Weights of a small transformer language model.
Size: 14 layers, width 320, 10 heads of 32 (2 for keys and values).
Architecture: rotary positions, untied embeddings.
Training: a variant of Adam for these matrices, 438M tokens, 6685 steps.
Each number is 500 + 40 x the weight over its row's rms, rounded and kept within 0 to 999. Layers, rows and columns count from 0. Numbers have three digits each. The size before them is the row's rms in percent of the matrix's.

# gate: layer 4 MLP gate, 832x320, rms 0.0458, rows 214-244, columns 128-191
# up: layer 4 MLP up, 832x320, rms 0.0441, rows 214-244, columns 128-191
# down: layer 4 MLP down (transposed), 832x320, rms 0.0367, rows 214-244, columns 128-191
gate214 094:532490521506467512417498479433483516500528487495523506472446498473522508553498527543515506487519454487438447488500494465563428507494551541523441543581499516557450465492475461471519527514513452
up214 095:485514529416477499486561452496510505530510616514466530530455496546575553441530512412483502495517558530452523500425494525498461507466497487548555500519458483545554458543509431495519554537469477
down214 096:526539504470483526548504486506500529467485483543517451485458463470542483507477543421552502478606516462504503490535513477400503548499527533405466537507446471566546511426542490473489516445480518
gate215 092:533546510466496534540517499532502531483488491447451472500491465508534445491526492487488460529512521479427463540508519478470543458535562546535480505516477457503510477529519538467509496481484525
up215 091:522492452434477490557508484411510456480462549497477523495459521468504418431566529486445600481475504478506503543505428499492513413531568549589566502476523464473421460468509577477553522466470541
down215 095:516520429503440530581474486402476483440497521515483506490438447482493458515507509501461440445390485499475549488457431480511546503477445428496548458502484478465436473447471548544522531565409430
gate216 105:517548533498515503427496494460557535494553565396474521522470465577499502484530492537475513474482553494486430421517504515564437465522461493516454486528523533473488496480474472498422472522473492
up216 105:460434472506490468513502540500486469462572468527453492538423509515540467444519579494420517457534495490537400453504530481521535448513491508560460458532438509508479489440521541529496464511484474
down216 106:474462515455420494471571569504484444448504433552475504482416464499468425505552559573474535461509455516529505450505549542493534475525455445531489492523434473506490472499468487541442509511563496
gate217 109:533605477452451601499500495543428495522516535534549473519509511546477540486527523500533479478492485491461521450517486544535534509582474492578490500441377519520507465452466498497456436492527478
up217 100:485514522518568432545476496499526490526447503486510543484512481546513469491500502474493451523521461501494493478468465500485512486510393466529500512461510509415443522494490447441516541496458469
down217 099:510551466550433514474569515562446485517530511480510445488512485493527488500490531467539484529442514462502478494472408486575549491495526497545473532455486518461517486515438450544522427455579554
gate218 096:484498513497583521497582492526475516529481513449505501481590496518565534427565552491486542494488515469485477415502480469478497483500517403446422543474525483486494464503505376532479498554548520
up218 094:510469499417517486517441527478581472507505507461503498524480522524514465459475470562525444492443447563450468516467513494473448470469465498507523535403489525544471505502532499482471508520517576
down218 098:482514575438493435442529490536484502516542496483499492531490496415487455471505528479521537526442527502455508464463472422519478465449501507492480489469510453584557530418513474405540555505488464
gate219 098:495544430561424560517518458552498513512475495534454476518500424534505457526430444372495499549483531499442479501465523448512472593543543514501508494532497527495591473466462512549533443538526463
up219 097:561450489483433473468535517520478405540503475465445449505495446529467538428511564477512516487511442533445518525532403487424425519512507456455445459553458549433477437500484482539485486489556522
down219 096:546483512498476527454524489491495444485505503538482447481470502562437461489509503445440547586397409494474449438480484544445533529469506554550470403512451473451578446533505502460529453484416518
gate220 096:486504466588532560512443564495481483509556530455551556497514433448446500517548499495498528550505467561478527456502443447521473480427527513546452542501483536516442482472555512546509505543544472
up220 094:576505547550435453505491454544601430494497560518547482529532563475508529503533441538504470466522484401516519510521467524512552452590422532558496495555480496565534518481469481498494515512410478
down220 097:553469512523462431461491520521503515534476500518492465549486523537502472566476511468511502434601535469483526528412474474515527477491520486525504601471506473545503497472476444443476576541484427
gate221 101:443567503470571552516468509519476487448550495545543502479496472510512531574524478517554487458476513516543485518530488452468528570513529469382420477514451473459505478475479477549479486476494493
up221 101:476452475490508474441560465502538515563413485496471498504531542428474395498457534468458486543558506491473513534465549520450577473525527534551440507435525586532470543555444452549529480470438490
down221 094:478445481460519523530459591507482454537415528521528537469499494469562490455450534541526452440506522548514451482498516573511546540518537457506543472453483579553531508495483479506453482519489494
gate222 098:545563548459488551449627499551534495499475513490415439523487544553403472457502523485543479487503539454522519478529458388481487465548448534519496565479469503525470545523506516502512498497507443
up222 095:523587541462595466559544501549526484488534439526530431545461472502509439505482530518479502505540570496450533524453524491475476389521453522576508567482496468503479525491509475503451447465532446
down222 096:498546542520511513505522499600579543463578500526528526469476463528512516491534467455476503481500441522529485507483556460519514579486478485543495522523579442492520506518492527518483474490525477
gate223 097:518560405527511462516417491518516441493514500485492527505457552516466491528537475531463453474508554506484481457452498432460492467511505458511447497440532460490483500523485545525493474512478427
up223 096:503460499479420508439511475449516543474550531552503567563558506513531505526499494509523504465524484485519404464610551495516404504492434467485558520534458561514484486446585466486575513566512535
down223 095:518450492437480499510530498526457478511520488510525474450534458475549542507482509469502464477651564452497525456487480510490510599530471462467515473507454499534470558561573462481515535492491470
gate224 094:457459413477506544459555514493524457462517569498517505503586523463492444507481573461545551472494443535413398474521518500542469460505448483465483548494531454457467412519464503565451534460483553
up224 099:431440457393504593534530482456488459542474587464552466526558512472541464472495527479496494524502464569472438519550526538495524474508510457517481498496472456497535532502490463471456485508518530
down224 099:472545418448550528479501478482505473476500489501514484400453483428459507494498530497460419481441401549445457494555544518459482425509519497472493456589490512503516537508540515526493553506512501
gate225 101:540505529526470489522541515461521490437499468467525524519539465508442496485501498443466515529517523449558417500434524486490484454526519434550401537478544509473511481493502535467496570494529459
up225 099:592490483399445525525573472511540540478555447526551571540522466488514462495555464519530455455493561570508417574406489521507484503443459468402513520480520482428476446452499524493458502475569413
down225 101:553465494490533501479538441516451455468533442477510515460494467513446476502520529505477488464343564508500422477456520499515470490540461453544452471551535464454518441462469525432513486500534476
gate226 101:489526501526417473524544494518557445509534560526508533511526588570460495464415520414497523538504533569525490490496496528525508483519490496561469502536496495606441473556529520522453497553600526
up226 105:472458520458544509459470441459528476489490536460485512452417452512516532554562500548534470490546477420482539451480501487431522537507517445449504543506495504442529578485481499488554446511429467
down226 102:548541437486511454527457440522450422472538479446500561513493422424564526598526474539489524497579458445536509422534426558486482487533581477489492535527512494516491562543497449510566483536459478
gate227 094:503485538498479490511439466465542441483492375483460557502521413485566522478493483435515549536452514546413485533524500580516438455461581520500512543518514485474541486538495538545458444465462481
up227 100:450519468466537475509470468493559547555536551591509548488525482593550484486499481505477433483501478479547517511535456507473586534510459470423606508457494475457541533556534519476535531544524532
down227 099:531460487440494525526522508521533489485466491444456479502467530575398517509423460510484543519582534518481471473548437524493483448466462447510438455522465506548463470465511485515512482488488593
gate228 093:559530445479448533469504552586502521534481527504458474552507540491478498444557492450481507543531472544508511472488516562476488556503497558513486515489500486482494608587571509451378462467544510
up228 095:555475528552400512564503530525489458450466488454519488501471471544563572499482525505540514441509449485513516526497488420425518475567586486453525574454554466580505479447474531490549482493501592
down228 096:482442511465554539490507526545491472464462488548510463527487509470480478456531487498517526461496475451614535536518388500496475518579493507521493528472512543454503457415424432478457444521506507
gate229 104:486494474483536482526468513526425539539516513464488485490533455481525471493531512495524519479510537481461455539561460518539529538508501430574466493475487513505513488557423462427484432521519488
up229 103:430483524465515499587516491517459518520432516439518539494511523580605554524566504498490419553499468530483495501478402536460507511460568469505540489486530442494526472520513442488511432529480503
down229 106:490535514456502490547519538542430519499445476501490488457542519603535549483470469481510508537523507486496527445528469534525465454557430455473482469473435424474531558460456498500440418491530515
gate230 105:499521407564485480485499504503507459558425478457569494472495589541482495464506447474515562485572531530496539424507466438555476483503444479441500438502517469437550456518579496418444477461565496
up230 100:483490485531446440574589500464565518466509463514511507460451465497536489478570524474399477449517454483498498506497466500522525496497463549474358504530526476424480510490464427481482467470457532
down230 105:514515503546457497479526523527540530523547415508452509527497486523505513440479506560462483452510514486558502498451477471464580476472525499451484487469494480498551469515511441464504499537472475
gate231 101:480503426466486486540488500510461429536493488486493434531533551514493443530549516546513509500491527491467523481405492508492553486488507593468497514531405540523511493450562551509538460447463453
up231 102:448465496521472469522503510491457528633483490479449468512489615458492489625530540508490487540517484468521576512483503498447579478443635474503512476454577545464465463423523497473443581430459505
down231 104:481571500524534498442404527480546515488450502587549586489436507471482540512461528507497498501555500455487438448578489539463503591554488549540504485412496559469510478503502405480542448462518556
gate232 108:482493522455477445491527519507502537473510490473478481496523554521478485590519440518505476621485589481554462485451433488491562606483479472549480400534510480491495485467515455433464455554521520
up232 101:502483516507470518532561457535573620512540501459370484532472533520516469529522506481499478556476518529493427500534577434490533478456505530471509495482504525574525479543516489546459456493557603
down232 104:509578486531545488499492526520540528547488549485475413502492495491492513507548487498536439537483556455454445492476465463486550583473450469508479498440533543518517552555452528466421516408502457
gate233 093:493458494443482546495598460512447472521473565475446498548540441424494482547504501513462553456502462490489468512486477504419487544505525523512527497540545477495472491440454488530514504436461546
up233 089:488483518477528509433475470497496486448531593514431512486474442440544499446465491536417459500459483520471543504513536431589594507515535578508533497504567454540458513458519525453511437426504452
down233 091:423468464510537525503569440472488560504453510533459462496495508549493513511494516585536449547534497549502514489576523481510457490447459484575541521480585437489525515356429499499456486412557495
gate234 097:541541450430480557436548506462460472518469496499503454502450495507466478500551537567381536525507499507483499426529456490507525501523530510547479493454516495554549514510449516496475493464459522
up234 093:539516527521528542530500535526444545496468499499527515439508504458446481473387506496528483500496438566453571434535504545567552493520525500519523447513460509462472515468477456483436389522527540
down234 094:528535526421477499473463471557488527427516448513509519515426499510527517481464507475451473497313471565450474527515480514580531512511500494593491481485488516472452541499495508575415529466479531
gate235 098:542465462412436561548533485480460477563537502436529457566504506473469544512477503539394507413471517414475453458537478424431556501492565526557471484498487570482466527527518441550490516533489518
up235 104:523515575514510508493490546472508457494491444487500449451521517435517547544464574527472514583512531482516470516478529447485523505452539465479481469477537554508490504513485481483445517536529546
down235 099:523492546511502534503509503408511512447491504528510467516448462501545520526527541505506484547361490547554451542523554471485444469434530512457489457524483451503525468470511533427480560579486520
gate236 104:563509491446456494502540502555512474521471500452533498492431524436465531499477519510470503506530445506538463501543439475494455561506460475537538455529481493493455471397472553532509477428510472
up236 103:533507526511431538469515531486525528576429457536446503460443500503437510445471494502499565566558496516531505373470554410524502437546484530496474512479514521444468509482416535511516507503512539
down236 101:430575532513493504484458486503536511459457456506473485524476479563464413476561543508520460540588520446503461497538569435475524462429488550506431573518527544515543491503548549450526482517542539
gate237 096:484548572449455545485476489503547489448499459436536462429473542543503485486488508563548518419489502506506555438512509510484546463524516556514436526500502476427479488483509479518577498467573502
up237 097:574441516502558536583540469434565533457549499510496549488444526519439513542543454552506549477508515454520506471404472546496527462466540529493421473451453539467473532548546479464412542527422462
down237 096:547470523478432533569569492554416501479511464509474472467504499475509495545515393532517481497454536489512449505513511532617453424554522484459521483541386437534533494542534483486449512475437526
gate238 096:499518511477501512500485533468592489457491459474493511490488484502421517513501608504493549464509469436447554474532416459522469583505434477533515503526602489516466538571509462483441483527514484
up238 096:508492524486505489487513474542445482455510473503533537547426492473492537475505453488496533499497494504552420460449468482529488489471521550469484397417471539475586550507474453498538509517470495
down238 096:503411508480556490533538525507506424418511549501527490504533506495515536537508569505493521428607539499562484446540424476488490583508498520485526497526513479448473490554466483462506543478517553
gate239 102:538564492480447410564467504471562521462522469505471546460479484563497532512468539460546421452525493509513532469507458531553497495552473466506479470517430541450458513499540585475504421492481503
up239 105:539544465469520399548478498492504521444541458486477528458511509478560470538531512479516484521465487419536557444428457449490530523411491456465508504456514489476438560570518547503527460510435507
down239 101:486554476465516459513485508464496509497501507506465504456530534489495495521503517502522464540416515525540574512419516480505538482500491502461551494457472554508388538508458537580534496540431503
gate240 098:498507516475410554521525530536481472487503508469556521562498489521446569556512584512520511473508454474469428415497494484563582460495497525554486425480551517504509487546487494467490537510589583
up240 096:508491495509453465501530506537459387502510512543516508512502526456394479449507482538559543492475463480482434473469498467413428522542496464518435487526522495443488491424469522496483450499459500
down240 099:427482572498499464511459493509517453450558506485503530461457497505487507485441518443561595415526503522485505515515475508401468501497503533529554443454464523468568517512549540491522479510474424
gate241 099:514521488440494492476549483501444501514509463506516524474523507481542513564516537482440479441541464477568429495485507580564502502518480487484518549456448476463478415577501520518521532459438474
up241 098:518501519490551496564582476455513530553522474558513528504499467456455456535503491509525475495497436494469490490457474474520500487420550551468394479423446540461471542463495422487501435516508564
down241 097:528500481526524502479490445500469453401545532503560530467524528566521485528484467481527580532373500462511580537460521466455516529530492501512536530457457521458541500521468491519514490561450480
gate242 099:478497515471457444460513529446491486494594518543527465547558519452549509470463534480456509483479517520536515544492395534497530467431527519452570546465505520447552501556470462484449472497592557
up242 102:515514468456492470464469499479475532519513551473546542494534564469538506469391525493531530439531548509455540502500403523485518529488517573445511543384580490443591501534464460443488465539569559
down242 099:493557511490494458412551466523484584524489555441523485497539472502510548501502496480493522485366493428514483490522484473483531512439470546469491516520600498452545403504458535424444474530525497
gate243 099:478444402550496435493510541488518504498534463444572581534586471531454455457508466479519541483514608454533535501482447426518565484513571577537504504513518544527519508537511539440580511466533584
up243 105:517556519521469555518476567559483538439461501482506534482498549488542470561537515482501509538519492479548567503466482529506528524551481468524462553486574555510500531571567512591483523521459534
down243 102:473530550519445539496472473538495475419532451500469473513473565533507519534560544451506531486367506474559512478471518478443517547460517519569544429494479535527512546531446519509550546434484517
gate244 100:426471507518514487467587528571535510480547528399513443476457519513493463466405516492493485500464531562519451493470432478494598473522469507506471451538512531540522488507559466473524483459497466
up244 101:467457474485471511499496505500440498512480433526508568459503512441458482474561528439495426462517520468540553546463494458483481528536543477553537544483508473520494466493419566505452461553571538
down244 100:566491473429483454515436480483422517537510454548570575511540450486520499485543530555461483449557438438482528489502485485498492498502485449476485588449463514468458460479433552520451507530564484